python train.py --hidden_size=384 --bias="none" --schedule="wsd" --decay_shape="linear"
Each number is 128 + 32 x the weight over its row's rms, rounded and kept within 0 to 255. Layers, rows and columns count from 0. Numbers have three digits each. The size before them is the row's rms in percent of the matrix's.

# layer 3 attention value, 384x384, rms 0.0296, rows 150-191, columns 0-95
105:153166112117138113177110079155150095165104079123122143150139093118119162135119147128125113086088159142128137130164196115128159140086172108130101119129154142144130114134141138095119118124187051146083151167132211159153154120156167138096099103119166101121078145092098115108083096154138110138
108:126138175139148117119120142124192110055097101148104065149162148124145118153119116119102184180116129101095114080085107097147213137136096057133111151081162120103115112106097048110107131116134103100115145063165108115098155157160089078128114124151121161141186136083086121097108106130152105129
115:122104100152086137139126073106161137132064134123143120127114138127139161175119140119127139117117116115071153096035150130137152102145104145161084161093173119115113160130144103180107095134035067128100126122113174132111151131095155136102086079131157157088109162125112151117098128127028063110
102:108150142144125153150130197105094085158129146120128161139154108140124136131137136179143179143072136122147146158195120127106077113137069059187072157116107138099103037137143105160087139131076156105098131126136160182158114146146117112115159119185146158130157096151078160143136136138144079125
115:113122137101131144143108193146114112125119137125107108125144086140088132127122163143160150102130157141164169131130179078097123113100108111105167196109098137096128092132168155183121135104133091152160126147155125149034184158168091130119131120118115178152122107157123145067120102134107109178
117:138085145119138123178083144109094181163097138133110136128124112125086153163114091139082152135147150115136092112160122088172064123119160177134077126090112154124106064095128149085142147129072124147083088158137184116190098142073180176083092102171100171113118108171143128179103159128126072156
109:141138121140122100164084137154203129114109143120135062137125152119109116124135131088103163098091135121130127136119181129135164142095121139061160136096120144075160177138146160120075161152173087149133144146136141083048117132100143104153098165127159110119151107141120125206168129154117216126
114:134143132148120126150127152068164129087134101152132193122121130163137101132084122115093100110139146082032075144052101177160182127155111195136113125122121147068109099159123119085099104087099167042052118145153143124102137146149187154143129064137137114141110105099119089106130076128113117154
111:121201130147142124144192144221113169111133075122100178140146115104068152137134149124125093107101136126162086135141173136183107164072169120159122142156133145139151120124135172103116099129086156186125114171139087087123096134086052175112152125155133128126087111120125112057056133099104148155
110:125109135102176127133156188137106157110136150107117107119164131138121237109099147143127113109116121114173173120131159146135127119102108129136134179160095099159136141115141191181190216125151134178180117175149083113159121123091148124103196123130129118134088193182182139126138128127144187103
108:121127140127184110137140134081184139163121056129110164110129120132122139159101108150142147209106127137083128131103141108161069137121120180167147063178152151167100125133147127106170125120113078100108134182122110127176141152255176139106183108136103126135169125158149111078072115129141114118
108:142120110112092113137136130105103095118089176130090124110137145132160170128110134118122109111174130145138178145171137101097137142091163124176073140121129116136124084101168150162183125141155204098106108103148119126224135103151099183166104115074096117126103176124102160075132108127196188119
119:135180116106153128111152096169065146135137138130097159139140136146104100152156118106118126123146088108167191123123126132107077141112133152180119089139159088120143173121119112105124144137116130182140121092129068115171047118115139132092136116103128083132172189183147142165078095106042149136
103:106122159122114131116123101107138101102134120144132128139175167106129092094174122124126166122117111078175130133123159070183129126124154108102108109124144110074138147123087128115094071125122126165086103108128101198102117126124133140137158066122197144134139080084087102094139117174129128138
117:121187106127142146147117145159118169110164117146109130110120148157116079157085115128131123123151127083090145163119123174087161133116108106141045081103091101125102123128137092097117111115127089068110108124143160134095138112127136058136094132048106113142147188090123149194106104118191124122
112:152079116117131115108098111152136166222134209119129068140100070162168078096201133119148140090108148148164128180134144151051138106076090072110208120161109153073146167131146114072082149125132117089137147126137157108084067129166144157138066167109126162090143198110130159147143088157168121125
102:109187100134164142116158178166140151111124112112063130118146125171083161100135139102132165155114119143148169123139176124201086109124128140112109141136117156093103103138166149138122175125102085136123113182153141088144171150134101127117186111110130087142125103094095158111122135133104088100
111:134125127126162118130112098163127156134111121151109187110166141139120166128127167151118148143130132124178136134207170057157105092136143047101111138167098097111141130115142191097120174137124087136133127163123090148105083110075152071135166139094153135114096149102095151138108101114186157127
111:136145084125153113152107131105157156116074144123147175163100090121133075169141093137117131130113101074156171099114133145179139127142095208155110149089094121188112106103150145061103136168097094135117140146124183095108153137098197206172166033059147086143131101117135112199079147153121164142
113:117049105123158162144181157149115138144163123143172119108119139143084154093165172142135107131144167162087130143160089148086138131097051123062129103158036140075117158119135137053159151136111157132151137170107049160105124134118100109120161201121130113113120128181103138142160144112121136136
101:110121144146107101038168209063103068149151096098155109120105139116150147165146096144125148172118162129166153165173127104146111160085107145114153112140140128156089131110132109172097100102136175095133087180107206134118123145129147159168134125138113156120167050146119123109187176135124117130
113:149088157108108117123125114098115117126119135118132121147127136094153172118156091159135152110103173154136104107153117125074113123152098197137150139194120159102128129107122151128104100125134115082058115123136180091155094097182117144128109182092139123107142119107120112119133115150168065109
115:139120125138099122146116108170133120078091166140137111133098114098077070174102132122139126124176183153052101078145058141131168139107157187034128109107086106078091102117106091097094121110111142108121124119132126078132170111126153136116127046105116099161149139098068126100139165130147103123
105:146142136139124138167078144155109171083099193116127112157135173159106146111151118146138138065087088100137112164145132118124102102137112134141131214162109129109161145152158134152155231155077137128114113077124056132077066107165073114127171162114154098146093151127175123118178153127091177118
098:114129138149113112148118084181158155136100090115162146133167100081116182088043135096100134122151137137076113136088059188122105128137152180101084089177147128108142118160108109128145130153050119161139126133161087126191152119127131068079100203188141103115118123158080092114092150129065105119
112:119119117154173129122097175092159145104081095118131119144119174109124160089114142131159094117169134114133127131140068161062089130151112185151098132147135133123128075122152147104139140125038115038054127182164193124215150135213164134132107123114103098107086092174120089097061123102106075104
110:104130167133140151128150136097163070081130094144111124117103120154128119159111118171133112164087137104168132105107152034132091102208160135087092143075126126159145150127122093132173089113123137165068141087124105126141072118098117197156137115154165113115130097119135144166105156156088161119
111:142121124112122120117110129131171100129063181149144135122173191120144220069138183133112121152120106128074151145120110125086133144115147178117118162120132124029119161100159155113152127141112126129107124125110102198158115115158072105110163135107143137109093137165091119083149127134213127106
110:142190140160158123095129171208111130069113086127128090083073094146163134150110126132161139134094169095091107120094129131111147147169087175113112084112114122111095161107112083127053121115128126123142113141127054097046173156128104133111144091169123114124175136098015150072105105112082076151
107:123152115116130141110164124024211106080090100155149061115161116115121167072100152125117165172128084140108126135098121183109123116146113160123109136127179143190139127148113059154146115120173167087116120102102152123139138149086072069135152225189134162142115122114134119108163113156179123097
109:118138162105134093119163144052116115074137082139109123102177169111171166097130111120094126137136153064155128120080184123130120149080181158174103094130131139128120130128123135137141034120158185093147095166133127180112125114174119125133148125173141203112152086116135154065117145132207100182
104:109093153115089125144160170131085115137190197109135089124135146079136156120142130162111133127166185152188107114182133132164135135138132112152063153135125099157100114095120104179145137110092151198106178148167175126173141122069159120134128065107137147119156110186150118141059112142101114122
109:136153157136120130130119157072142072103106190138113164109111139125141105114110164145128098086100115145116082135107139078201158103192100038137175168091115146157138163126111103117111089136169108158118142030133115206150133138155113109154120049132186149139143162151194128152187178142162183117
111:136163114162143140074151167136116094145112186128152117119123154107134029127150145125144138169122176114151130088229120092195137133149149154093136108117064101137147170136123118138115114147119117152147129089119106149115096114125130125156103111115136066137146122119136117138153135139104218119
110:147170103135105108150135116116177112135137121108150136149118115110162139116100099111129136087121152140150169090118164113097133104125182127144111139139192153123153127108132114167113117146122147093129169138166126114141067138171086029126122208098182103146122128126149118172110153121123120174
118:123169141136112131096161105143132099055080122136086128128130167144127088181165125126118155098110184130196137080105136088138089148156171154117139114113146128098146144114159059131129116127136124126124099104164038055196115109163072136135162113166129148153026105122088179147083125093069116181
107:151139106124181143107188178109121055156096159114142120119103147129127156124153122169159121097133124132146075128059127143128128146137094123160170190100155162099106096134114158110123142130158129106149108102101193119117132133187100182165149140144135158139147153134174132135184126131154138105
112:148147118132165129154133046140134164111104118154102136135126136148110101093122115121130087104122177158113107083066067147125169128167130140099111117126059164100131176157120074048156118111130143129139135100119089061151096125142074157153097144194118115132106194148083149109082140164117165136
107:141095108125221093095156113127122150133099103130127162110154109148092185148119148114092132117118083069114141135097130206174194133122075064218128080121123131175135087147124158112104104116192097179114135145126101179113177129119147122111117139148131154146211109136122118153165119109147135039
109:133116113144139135115099078172130192137113147130125160101137138107097066129134110057097136138110054166101155138143084238173180137135155133229112151183136119149135090137106146145176122088206141113182126160120062140158115133132165094130104146143118105126159121059128111107141178110111170143
109:107130134114177144218105071139129172111193141134161117118136109083140154066123080128126132153107087168085142167113080151188158095184185140135115082177123115164164120131122112183115179152152111153095130149116052121125142149096109077118160141160162096124147081137093108113112150177141136098
107:130156147101088131118180182078105116104158189144142122123107155097140110134117159147137123139128108124102081137171140099120109111179154097064131145103163111111164090106104114147130101149093142146083137098163120172164127150115123116110174089051169114122156088179148109127106177103190139086
# layer 3 attention output (transposed), 384x384, rms 0.0308, rows 150-191, columns 0-95
099:092070126088110122158177077142135128150156073095120083103169149149077152058086144152170134125150121157093135098107070110147057178126143134102141120135146149114090137136142181073184134129186098158128121154104115132134135055096109170090049158151150118105123117061071097128083110133103127095
106:080078123162132105150164115166142114139086153091122150156123224118097178156123109127104144118112164123124122109067084062118082104064146117150126126174119125126050150085163175103167112171141095216085149132131095158133160179181081121138150143123134135155160104135145150163131138129069159083
109:112150060108130161126153102095129130097169143156150148143107109114085117106111138096146143140117166121127092159100095065158107094137106084101099156116146114119139146109086186121111132141115094126122117155169116139092166140153131117073143153067112122088161153136085101114159088095061097112
100:139111094128099113134150148171141087149099090126162164123132149134194123097099150111086144145075108096171130174143132158128159062121087104172138156141078134158063162074130071103123046131167111116102120086158163094175107178140181102110126123181070156122091093140155143175130137113125082128
110:141105159124133171158077177173122178115146110075107142104139144092125144192142107097133101141155160180165119084101072158083088212101165122171174176137080146093116130111190098146153058129130110147113156153092157208091148149106090128017118106189192152139096118159147138139076106134141103122
110:135119086119142170146106093201091122160120077155106114151157142145153154139080120122129146127131142121097142133178104122115139104179134125077079134118080104103115155075117120146165110078124098092140124080153127094121096111114132061172134113108133143152142090090182118118154119158147082205
108:122135136139134133105077143150184144132127138061137052112107137092113130104127109112186116101122086179099113122118132115144106123120218068088074139102161154127150106135186157110080146139133099161084097202128135111109128100081073121139198151099169114169089130123099101121064107151084171167
107:138103101139143106117160133110134109148152076143113124117140134159182088116134102144148127177130097077118112136092134138138119117201090150165067078141123077116160112183155085138130106105176144158079132161134159140152139154087165172109172103138106130122140146131125114117168081157129102153
108:140102144127112111141118115132101155103151135122105121148155117088151100171177094122110156161162195166183146127094171131072120193122116178121136081151104186102125113144118124110131101097206174106095117098121094078037083048098171171124165092152131119110109192043125123108165169163128122159
107:132131115134115139153077178163118091109105102145150110169119166100151105171142147134073084138147115139140128132137191161118094144082093132097192136097114185165156140167142166065123084147180174055124158148116107080103126140158094159119125139177184137098046149120073147110157150177135158122
105:124136134165167106150164119100140181117138108134112158143151187134095107134079103142162183107166132068168181127109137123105081120096108158119171090181060117122124142123154106143191130156133114126133109056141167124085181140122135150115103119151170140094156078073126116162119191107138175063
114:119118158050105115083136121118102100065078132173104134125117067085118163111090098156107060104137126107200135132097136126131096144070094160160193146106191093149161110140099139127151106068161158129144117172108159154164220113145161131163084150143109162096194144147127100117115094161172164107
111:118171171133128095114146213118066097095165130180141142174117147129155135114127137145064112117123163094079103134134127146190130104096129109162141117092105145167136137143088066092104122137135142158105099087156078084169111107186128063129083095119125117131142088136140111100168112111136102148
109:111079163099152095114191155099117122181157117143099169149164161155147148106068153123149138061169118097147147156148175120131159146137132154096076132141111131091036133131158099138143122195107111170146092122145162081156163154189143144070148160133056168058202125098118077172137123197106119148
105:116165142150125115083142113137106085101142142099127102094101138123117132094107111147089114128129120107096059115108125103146122031115182112159141162175165064118119124092146129118075110134141110136105144169138139187185173067159103117161088148053112126180138146157101180086115111181160161070
110:173127133135126117141124101106095104110133114091126094124139137101090146114172171157165129145099101134120086167174125176132154113160179106108217137138216161105156142087154089136063173182139065150114116111100158081128131114098110158163110131145114048120151176136169103102089090191141077103
100:113136119195123150138101123164142083119169120112120138151156178090121082097140110122160153106132137152132133138139122174120071144160161161101146146124121174111137114112127123124143091192073118183114083137110113114115162135117138082129135123198137164194084072094091149104130182164132029126
105:084116139095144139119118146194140082109087100098120101171128199101148141114129149128110167129144155182128163127134072129139142138125098124109181126144134077096124114050125126179132046141127108088125097149110101105103118109179097163109125164144151120092124169095110118113143145161142142138
110:067117065131115137094104145150128060129126120139151144089130177071119099132124130082125111146158113126096100103128128137168116137160152135070113168104051130113133121096119142153151106140171136172181059122112117066102104089163167075151134123072113101180116099111105128023146200143132121153
109:150120119165115128086075185115135137165127106155158136130121110129154107138164157140173140144156076103082087161160110178157166155135111170118152097156147108152077110179148134152078151194124093042139146112167176151101095131134146117142164121097137103100108109194133126126141158154143110111
097:175182100161121218122120085049154153099130140131144147099110122112153112129154166118139132079134084086141145083160159176120143181112109112121098150156099068099137103115136108096155094117072125142149136163140164199110170176046123128159142126118120176167158091138125112137088132134109126115
106:143087160177095158172170132152101103118171117110131127113115151197101096087110139118100096164123116086121131088126114201104169090185088136113156125150114111177140110125153139119108122158160113170129095114131124142163128157204175179130149157189098145156173098091132133166123132086156089090
107:173108098108139125095119067137142112125136128089111196073083075132132154143115129168186084117078113154154038109135163079181082090155124167102061173143097131142091101170121188112169161140067116150095125214164189145178136121162190091129136103160099177099173115155099146096095123115109112103
098:177196122118098132119094142181123107082159116121118110068148159066145128168121128113089118164064110168147116151149090121093122121127169102140145134106171179156106118189164096084144082132152103132104146177109075101139113123133137189100164123176147134181101167149143162108133089119126092103
085:163102184136181100097129088154157164137134125130111176160161113134130138146085108088153130146152150135123130132144089111157174107090100148081139048114132159090139177158147136133166125144130094108123100108161106104090062103154157100105192118086217137071090142105120180170140061168131155136
104:096147147109125133105144128108158136103142128145167116131129080182130081136107115134161153107112105081148140116115163153113107172161096186160170172099174044168182088118074124196108102159102102143189066135168117149217125198157154090137109120137178147101118053132129127129157157085175035050
100:134122084152111186141129170101118143129171133199138128125116136167172127155128154102109123113102132113177148113146043069177151139138124142137106091114110089121117105133120066105157166126113127156108092092178084130159124162114126095140127066092111139168150072119157059150199189066198120132
103:117099173122082066076167096127199077182097153112102104129135105133102063073091133149178138150169082111127129125089110192105162089134089172124119138138164116156103161104134105144097072155141104119085131160060155193184149135120129156083166136107129085083173133108140137162114060171093167072
109:161173085125126148191128194109110158124156157128129204115069130124139149123176162138135125101163164156131085126118101109098087179117134147133138142127095162073119137133148123103146105157189127139089089149174125107077150168133155120088101080204116118139117143129049138117130122091105067082
103:132056100142060140145134066125178101171118124122155112095157119218109114096133130091112168136128102108070188135097122130104143121107125095118117144190178117120060146154140109144164099089156139134118125096119078110116081224166120139130090196157108087155144135167132209160122099109156110119
103:075079175127119101108146116073108153124077146108109163143186123141097122092091135137105147094172167084106188081059156135090140157101085180161157107162155132107070154116136080145119107086149148143125154090119146178105113174135114133113089120113171147093195128098156111189085172205084128184
101:103141078148139124158151127119104144125128119150136083130092137133134148130123142172165142126131147143156137157161214149184153094209111147175119129123094110142144166087072121088104134117115139097165204092144198079141168091104093125183151182131106148038203070132122110131136126080069154144
105:093143119078110104165188157147142109125151145193129123122159119120101143127129106119147116116111114133116134113128151094162108158171091108161144122147138166135070155129148190118104145112128082106162116171163089135181128153125127170140124117131034162178161176170153124180165126132117165159
100:147148111151172154110126145077159098104140133107063180097090139117154158129149134179146131107107101146136171056182183095201165100165143130042107118137140130145128109114136165097186141182137110186186119176188132124138155122146186145169134149151109172064144066072102126130129088143079172089
110:150116130145090151165139142136187091112108109097184131133123136131083151133117120137130152159122153118134146089092121128191105128076127141143152078143128084146152144107139143098101145166159175136097122147120076161087127074158065151167149152117180139138132065074112118195153105071098173157
107:118154132128085134129156088073119127057113157095169168143124121133125090147133120109111144135159184178199112143093126037087135121143127094124149152114213087131133136122119107059186137143156157132067122121137100144153157140137166108133119123202162137154170093166169167116180169093132076156
108:154115137092126103138140144112119114140098161151157046110170152142086139117158137140103121120077026090099096120088149143066136162168086119179122194126145190167113105144136106113098134066115116138133130103133143135113122159072112114146168129111091058155097137133164132130082140136136127111
102:154110158092151090141083126115083090122098134144097126142153143186098117154118108093153142134160133171097101092115106091163124069166112202105129048071165192141101117160101130122099127103138112127169130119164138135104106127133157116186127092091157165158106109190141159141195084230200105112
103:089140140119154089089156108139073110102167124137106091152104114147103069093166140161095164120118101109166160125125156184110110178157138095155121122135126125142140104126124149152134093100168173110158158169175110100126172096108080176134091160078149086150125125153140129110126144179142216111
107:149148117118161123145110114141123123088107131124124171074120127142140115126121109160105138151093186158115093102161139143126147134122132142139177131120134150139137118111066107134159158083120170127114137144138116141143151075163179145160056152141139156151158150111151145074123158126135123169
109:139140140132168073120159163134135109168122165130112165137140124144117141147081108052159134137141069100117187156159120138101169048096157172081128071135102107118095140106172112075150126191145154111160102133143137115108121065156171170112130121158147143109122152145079133175110086157129172122
102:125116128073088111121174144098111201080150165146134120139085037152113138101084124136134142099110085166144114150114129130125159163083153132133069157178043137110108173125136111200170088169123139113117127164139100114203103149080113123117118105119085113056191163072162113158115183082105146142
# layer 3 attention query, 384x384, rms 0.0326, rows 192-222, columns 0-95
103:154123137076211195153142093168173190147047146139071149171083129170157138078007142169158130124127149069144132114103140185146094097132160103130140129099109160129156146169144099151067073110120110064097088119158113168150154095173160029115096156213178150113149141134106046165158116131121122147
066:124078068114206080144128129145177124142076142162107089083138173124138207101138181069071195097104101153127143154105127127136136114130187118180173133120150148076119112165113060101165126169127115114171167183127132094145060111074108183130099143143131120101168093100081095158099173129114112097
064:116161104103183171068121063140089127103094163089099186078159151139085167123076130143153090093146139148111124114175136126125159157127178123086115161073139111087147166132091178120139125131120127116117119089154119161179133158179213079117068104142113215127173175119112128121095129129192120177
076:134176160117133166164134178082091165143132132166126092132065084097182137134088120221135154162145132107124195119027076110121115091119073112134165062157116116157112132107159105175088090094152128136147078129130089187084135121164119119166131127166176129134119115149128127095136101150079103095
074:125138124139115123124153168123076101029217148152157115074096122105160062132200134104122111179064119133093124123132091134097168095116113135193118085158177144091143165104129121112122164146130140144155138129139095119135092112124050155179102102060142110118116119199138107065163135099127157054
081:126107136116120149096112096087079087169092138110126144120163132149041141101144134132148068087139183127165128136082161138123102173100149103084161149147087122154128135125142198124094121114100142117130148169083163118088169161131187090109103131141125158133144141072143180123141110119096134162
098:142197127126210152110116209107149168191079122125127088119117098125124223125086127143094149139161178119180185174087153123139083124104086065126143124192145145171128123121182132187085061069096148124134136097127125153090128139134176098074132177219192115169151160127148104105108174130093128139
081:123131097096143184188171181192098167066213155134169112149091115153184177149130099112123151137150129105133133188128090107074175068039114161233137135089105145123101138082141111153104153081100140119132101085128117186147056101105138127144126116141161114121116150161076139098100126142134176080
094:149157125134187125128082195150138156226061150112067093095128137144066213177062176131090099149164141117112141092066086069146058119109089094133144150139108152087113127135170176217111076112122144122127124119152118163119148142153196176073074111174154099130130150113157128071091186094083160218
087:132126189114097137069112045103146088141158110126125128110126163130182122132178094151158137179067109184154131087102175129168151148179130141145104154102149107110150151142087088093171197103127114110100095134080110133137129113099057072121133130096129153097113143129140146164139080137144091135
105:115094165178161084130041075128112131130120084121164167125122153115152098081140144147123096105119176140110086132155115144192148154172151128104060116124136107095142146148140108090112150134121130117117175141143196083076092121077156088136145109126092170121157091087107138162174128125149155101
102:099039130146119131089139104190117066108109117081152126123106097205110124163150166064106131139102193111175119109155122145143185112134154174127142091077109126111162169132149170163118176116152148167114094129096096178071082133057091182089197163110207179101153130212114126102082123074189147095
097:104158171096099040109133142053163169133085158125105199119167133143073130139106132075135123124158147108134185117115188090110106151089094155129090155163152132156126118074110147141085151148104079158121096198147130115147130190184107163092170183194142147103173147155112163141095094124145157103
110:126119120135125081145050180169168103150116129149106078090143128169150148137147168119111144192087126177141164082088100126085128109205092105092156113122133109142123131130145114093142127158083149156069111092121177092142131133153143146136181109122136124087096128175078158097063128116154172097
106:135112085146133143111158145102101174143156120152129191165086096098169112085123101135157136128116152121141125095127143169171150151132179113144118125153123135175135116175118119124124170114095185151124133113095115103109087186116122173148128167176091103114134108145129133175071141144109075140
097:099155138117158114117243161136115138114089093105111084125111136138121128104133123127138109131125140128159163155143100117131249145089153095143089128117117122088114094098106102182082126151096110121132111093128162123186118108096159150139098097113109088156169170088086105118194135078123113177
097:126157107115093132168097117152116160163155142119119130141119132117157115147132093170172138133159177090120104151150099182087144187103097109088075133105178131177137149083186103184098089104062155123169134098102131116180109078099093099155077078068117129159116137144082189173174095112110184166
100:115132174136141159192164140139122112132084109130103070115122149134159158157162134124105063122150143141160077120093063145173147164174171098166089147125110086095136149087121160178064151135137072067090137142123168085150125112146107144109111171144131152137133064105054082132149132145140140077
103:122169151138167071158166139132168151097097179147110105106124177164101097173026119147119153098153126095150090184184157158160130094061164115076125079104128157137096074144145141199103109108099109112160119122123122100137067141131085139104082138138076145136148112114133102166176076174113123103
104:124126142093136143119180098101126139174118128095084091113108140189155096132142126134117096141148139126127132134161127130171141129112184098159114113113101115117113147073133104173148092158084129092060207078102183173182175076162152159172154107175136139115128118088145116124091210108166167128
100:149148173151086070099104123134131152142130120165124185150104146080081069143109103106141159103136187131209089107112152106141101169139135146087149156138135108164161136151097099124094084171101075092133168110138040105175109175086115056107119077132114123127103043210137143137144081089113130164
099:055114150125104144145095101081149136169116127118128164107158129131142094134135089097113123121175138158134141114086073127067147096142110107149105186167149161140110170088165117127084170114156062204134137179165099097069100118110168145155149131107190130136194154137115168122112133117137070145
090:084091120109175136099175086154106137186148135113131148159106092152124135065132160196072123127097126170137095134140163189131177124153117176142099146111073164115111157093121142116157139125089057148104157130171130077110097089140108107124094144134132117146181172112096093151160119149060161078
103:114107164094154163125200134129151083120063167100131133119155166150140109126064136114096114119146119125126090138166201120134084129089048077147089107131095136138087132128123190106161039121086172125136107142136135132138179087181148143134130124162091144188101174130212118132096129126140121174
061:136157120142152068140140103175190113119124110137121140116148163139079111128104215083075107095130153166146154092160092139103105109135129213074102191105133140064150143135122138130171133138096063146133148170106148140165101091145111195106145102124055162113122162137110122092146143082112144169
077:109198151101103131123120194084090137129142139126179098119093115092149113191100070145180113203129062082124104158134061107095125094194065149103135144142128149165096155089122128138151110135220126142158120116099078132107129099157162140178122127115172090135072127170090147168146140157108129062
069:132123129139174136127146043147186125110058121117115163138141126140157167086059161125113117091098181172079121132163174116155133150199159128110151141108080135099143136178126092118139181147102136072108144149148114141131170153160090117091098161139078172143079129173143125144133109111190112126
082:121212133117145157183137170110105118133142147156189103098079114148129091146098045142154108174182169095135167127069120096135150122097098080083108176158160084159149149078171153140067102119118175152140116078119193150107146184153189156108149154148137104120155127118157135094093138118060158166
078:121195111123154137146080167107131145191119157151148069096121071111043180140124128070123093155198127086127157115073102128150110137074121135110120172124140058110128165128181160159144085114126135155205131168129114157117139160119168145124152142092160052150104127096183127016059198112107137160
087:133109113117100124128183061128090124052174128128137147195135151097160098104169123171174116097044142146146108112157172142151165119167178144078150107087166120126115122140070089112113152161152140120093133148119129096171092109135103087139123102117132156122134072167120143177153103161163113112
082:139157105088154111180096163176079136101160124132116136186135141085181108025070075111097162098147135116148159046065154113128154131153153125126085159127120078190118082129142154091120124115148114125099085113131136119126129123091151101115153098154118117120144140074132169129115099169157124050
# layer 3 attention key, 384x384, rms 0.0316, rows 192-221, columns 0-95
034:096030104109134113114111092131137110141154063118124055152186056149141109156143076074099133087111088181154174117111158153107192115146162187133102142139100111125084102116141132164078154142134107121176116102121111120160181177079135133134131122116111191118161162173144198156151178092110047121
054:124126182077093112191075110064142086153134138127100103037147123161117175195126127068131211192125101130156081077138157135098120124115127117138208143119128153177112104058086122113117120148108097105081150143085115105079113144038181108140178119164111083093109165129096127131126139184113090112
039:118078155161087149074089158151134058177169170170148091092120115144114083126161097168084121123107109116118167094148220073183179085130101192098118112134160116126116112140160045111138073141135214143191141088107097110078159074141108061132109022144138100172169147127161107109130157129106089088
038:114217088119108153151178058204119177106116172108073130207137191149154130135102169098158101097088167148091116164140154156124079158136118066138132142150141166062138050116057078142136173152140138117089148102091125148153141099138139128146162088114107137084059183088141212202094116162152118124
046:124110164124149141131136097115092170109124141114038162130171145161141170173125145087189144159105099126152138148126086106075082174149119071131152155158171157133110075104072177132158133101112123092052094178145146127162176151131118162128110114126124137115128114098095127194168164100139114193
040:118070133114109143100095200089139046106120082157180092097190102129048122095144033149060153116181162133145094086106160076190151155112174120130134112077125109134142162114120120107128104166164155107156092181151130066137121137153097129096104138111134092129124104168119119154146143147177115135
057:165145163149142217100159135094141096133138113162196156167053143119190132098143097159081085153131146096046107127123134154186141130154139184114153085118130146173157145138136155118080122141106096099155136170159075190078110150118161092146150114129144135191102133181146132108054096137174123152
049:176075191105106135116126135051156125145104115122161123110119165146171146207161109169057171129147049129147124120100122077183150094143154163123138089079178138183126146090103100129130136163140114141137151196128107170088137128161135080099122088115170162137111074130118149044094111086176119193
053:154112160137117159133118113111164072146149068090155128098060145096147114120201136155103102117192121102075094104111093128152178085116106107131166119138091119132160152120133175118062149143118126133106118174149052174088150117127144129151121176152147115155151111161101126112110167093211125125
055:159123072099082143049113134136147107165136102129056171131154137124104123104038167175156130150169128134116115111133129120104100087140089089118146152176107085146125116140080118154159162091137151146088164129132128109165159186148159162131174170131133128136110145100084092152196152140141089083
062:112197130127166055116152100120138150120118137149161134159213118110115089160103152115157127135132152155081115129130096147142146138166137136118109160110100182086143159153118148078180108119130131090142120140083119120177072140107136108158144201114109153095121072144141136164100083133207170143
092:130098119136114105158149102107140116097066148119146156162158071154095101134121153129126153141140124109109125116119091113094118133154166147165150094097136145102147157106160154128136106149110128139147144078148143120077108097089110138077099124146127130106134093149114058103092123108130134062
099:133127077108135097081114167114168154171132130123111207113131131132079152128114140070158154136118117157219156133127162146113102127107060173146123129166145144103132131092107101150100120145127114139131101140118128121152078149195094109044150175140080132122088182091133113109122141171046198141
112:111139118121099123112103161125154118116126111130078097104131118191142120126151163102149162155081098162086126065049073135135121103150149090107203112143125140111131128104114074129105161107079148167090145102124131111148142122123187109123158153158108132098153160158102137131065170075104118191
109:177097095143182133130147138155124145149113133132106132151109109107135131131103134160189118137173171123132128142142117193174106141132162091133145171167104115130113113194144098174096103185119110062114123093130072159132124158072087126111106127097076106137153111168099151205139132184140131177
105:135117105099127147132185104072087157109131173115127130084139111127162219114157104165132123144150134126184091147118120147151173149189123139125136055127168147063133152135121121153119187071132108106126088111109062137115052126190119111130106106137062085142115140153125134123170153133106142161
117:097166139123125154133092105097080168131137155113092120148149153130167097146133068146123162132173136115045095145156113150133186140145128126103130132117162130155100150091132119125115095100125110122234185108076115086147110118115160058137071064098129113131088143136116157148137114135133152126
115:143108161124104130185174171135076124145173163147150047159149145106105164095158139112036085103137124130156126099113114118132182160154119142123096134108115094121114035098116111217100130091154104091170175110122108128117171083189116118125166141087115124141150065118074086094163158152157117116
111:142188114128110123151169150109157105103105147109095103168103141107071082124104133180081133135127160062164176167125122251165115090061115135123118088101158128135116084172130134187135138121107116150199155144151100147090108130173103118137095105123080137160079091099127087168148081184079149117
127:118089114109106171102203103094118148122131186091126091107114156143096097147112150170138088123161097093076131155103128104147165107134157068095144111131107145132102115091126113145135152086104143138119165146115056124163129120106187160160208153163140125125135101159132106180102165082140167136
122:125190162161192069059111145153117170160094121150112157157135183095103104148109150084138135125108184165169106048163074121119120157062113174082114155133116110120129134143119167112115133172118099111171111168088104124182092158090099103135102149097129082111094077155119153160144057142144161168
125:080067150114144130118134075117121124172119113142173121088139123131150145180175151171122106153153094149203189153086107084109163076134160076145121142149138135135152155073162082134065084150140111134131164137147055097099084064107113087132155122099134157172154177141082159113181148067151126040
109:116113150123097120098110101112132176149125132117181112099099146149104101138161087128064084111137055139157142158081135174089167116109135191092056150124092154142119075069144134142186130094150129153074109062136103101129079094155161081155075150143163116109197158067079134150169133126122124114
119:126157152084117151158159129151097091121094169159177111095105115155164137093099178164116149125137074118133118184126164128139107107088093161149089081137096135124110125089157121129146097103111169183127104149117089155110167118157198123126127078165117141156113163124124095130105145108096155160
035:112103074116145141076150140165093114150099131153131113122178119071108089130108117206115104051194105116060149163123147095109108178156131149189108150117099097104116105168134155167125099072133160125127148113145075115117160111169148059161128104145104120144144146117154120133124168077095105158
041:102156122139129125107149073145150177129088144109133220202114148141116077124138154109183148124096103158088156142144082098136084146101132062137147162112148108092133093112109223135180174125118097096087132223107200177144125144096113153126178183113155094070159148147170155141119108132097173165
047:098058146145102115110132182141131117129144113144157058095145075118069138103136072099072102104151100072187107105110129137124177080131112156166156105152125145153119150122168143189131129129148135165114193108103056116112136145136097192107117118121168140158152136101088102099186154083120175071
039:146135164100147162082164101111120128167145123120113139131133140112167176129105115176157152159157085152090127133125133148169144167128161162121128092086120157182126077116071060121138139142124083085092090165126056128149135067112191045100211080148126147197106141164152164169128170150135131118
044:126131195101122194122194098109188142119177167129186088104103150209185179212151126157106140134098097074089127131106139139154121135103107139094101099151123095163149094113120078109084152150096113097132078145150088184071186139181144073135163126143135166181106084152067165110111119149141106199
045:143178064102116132085068123126129165112133127106062096090163122104055143152053138074150159128088158128114132108122164134071054143096129104157135187163096114083100132117113124121118117127126155160071094111135199107177122080093051167127101111156110164093154128124110111162158142139086132097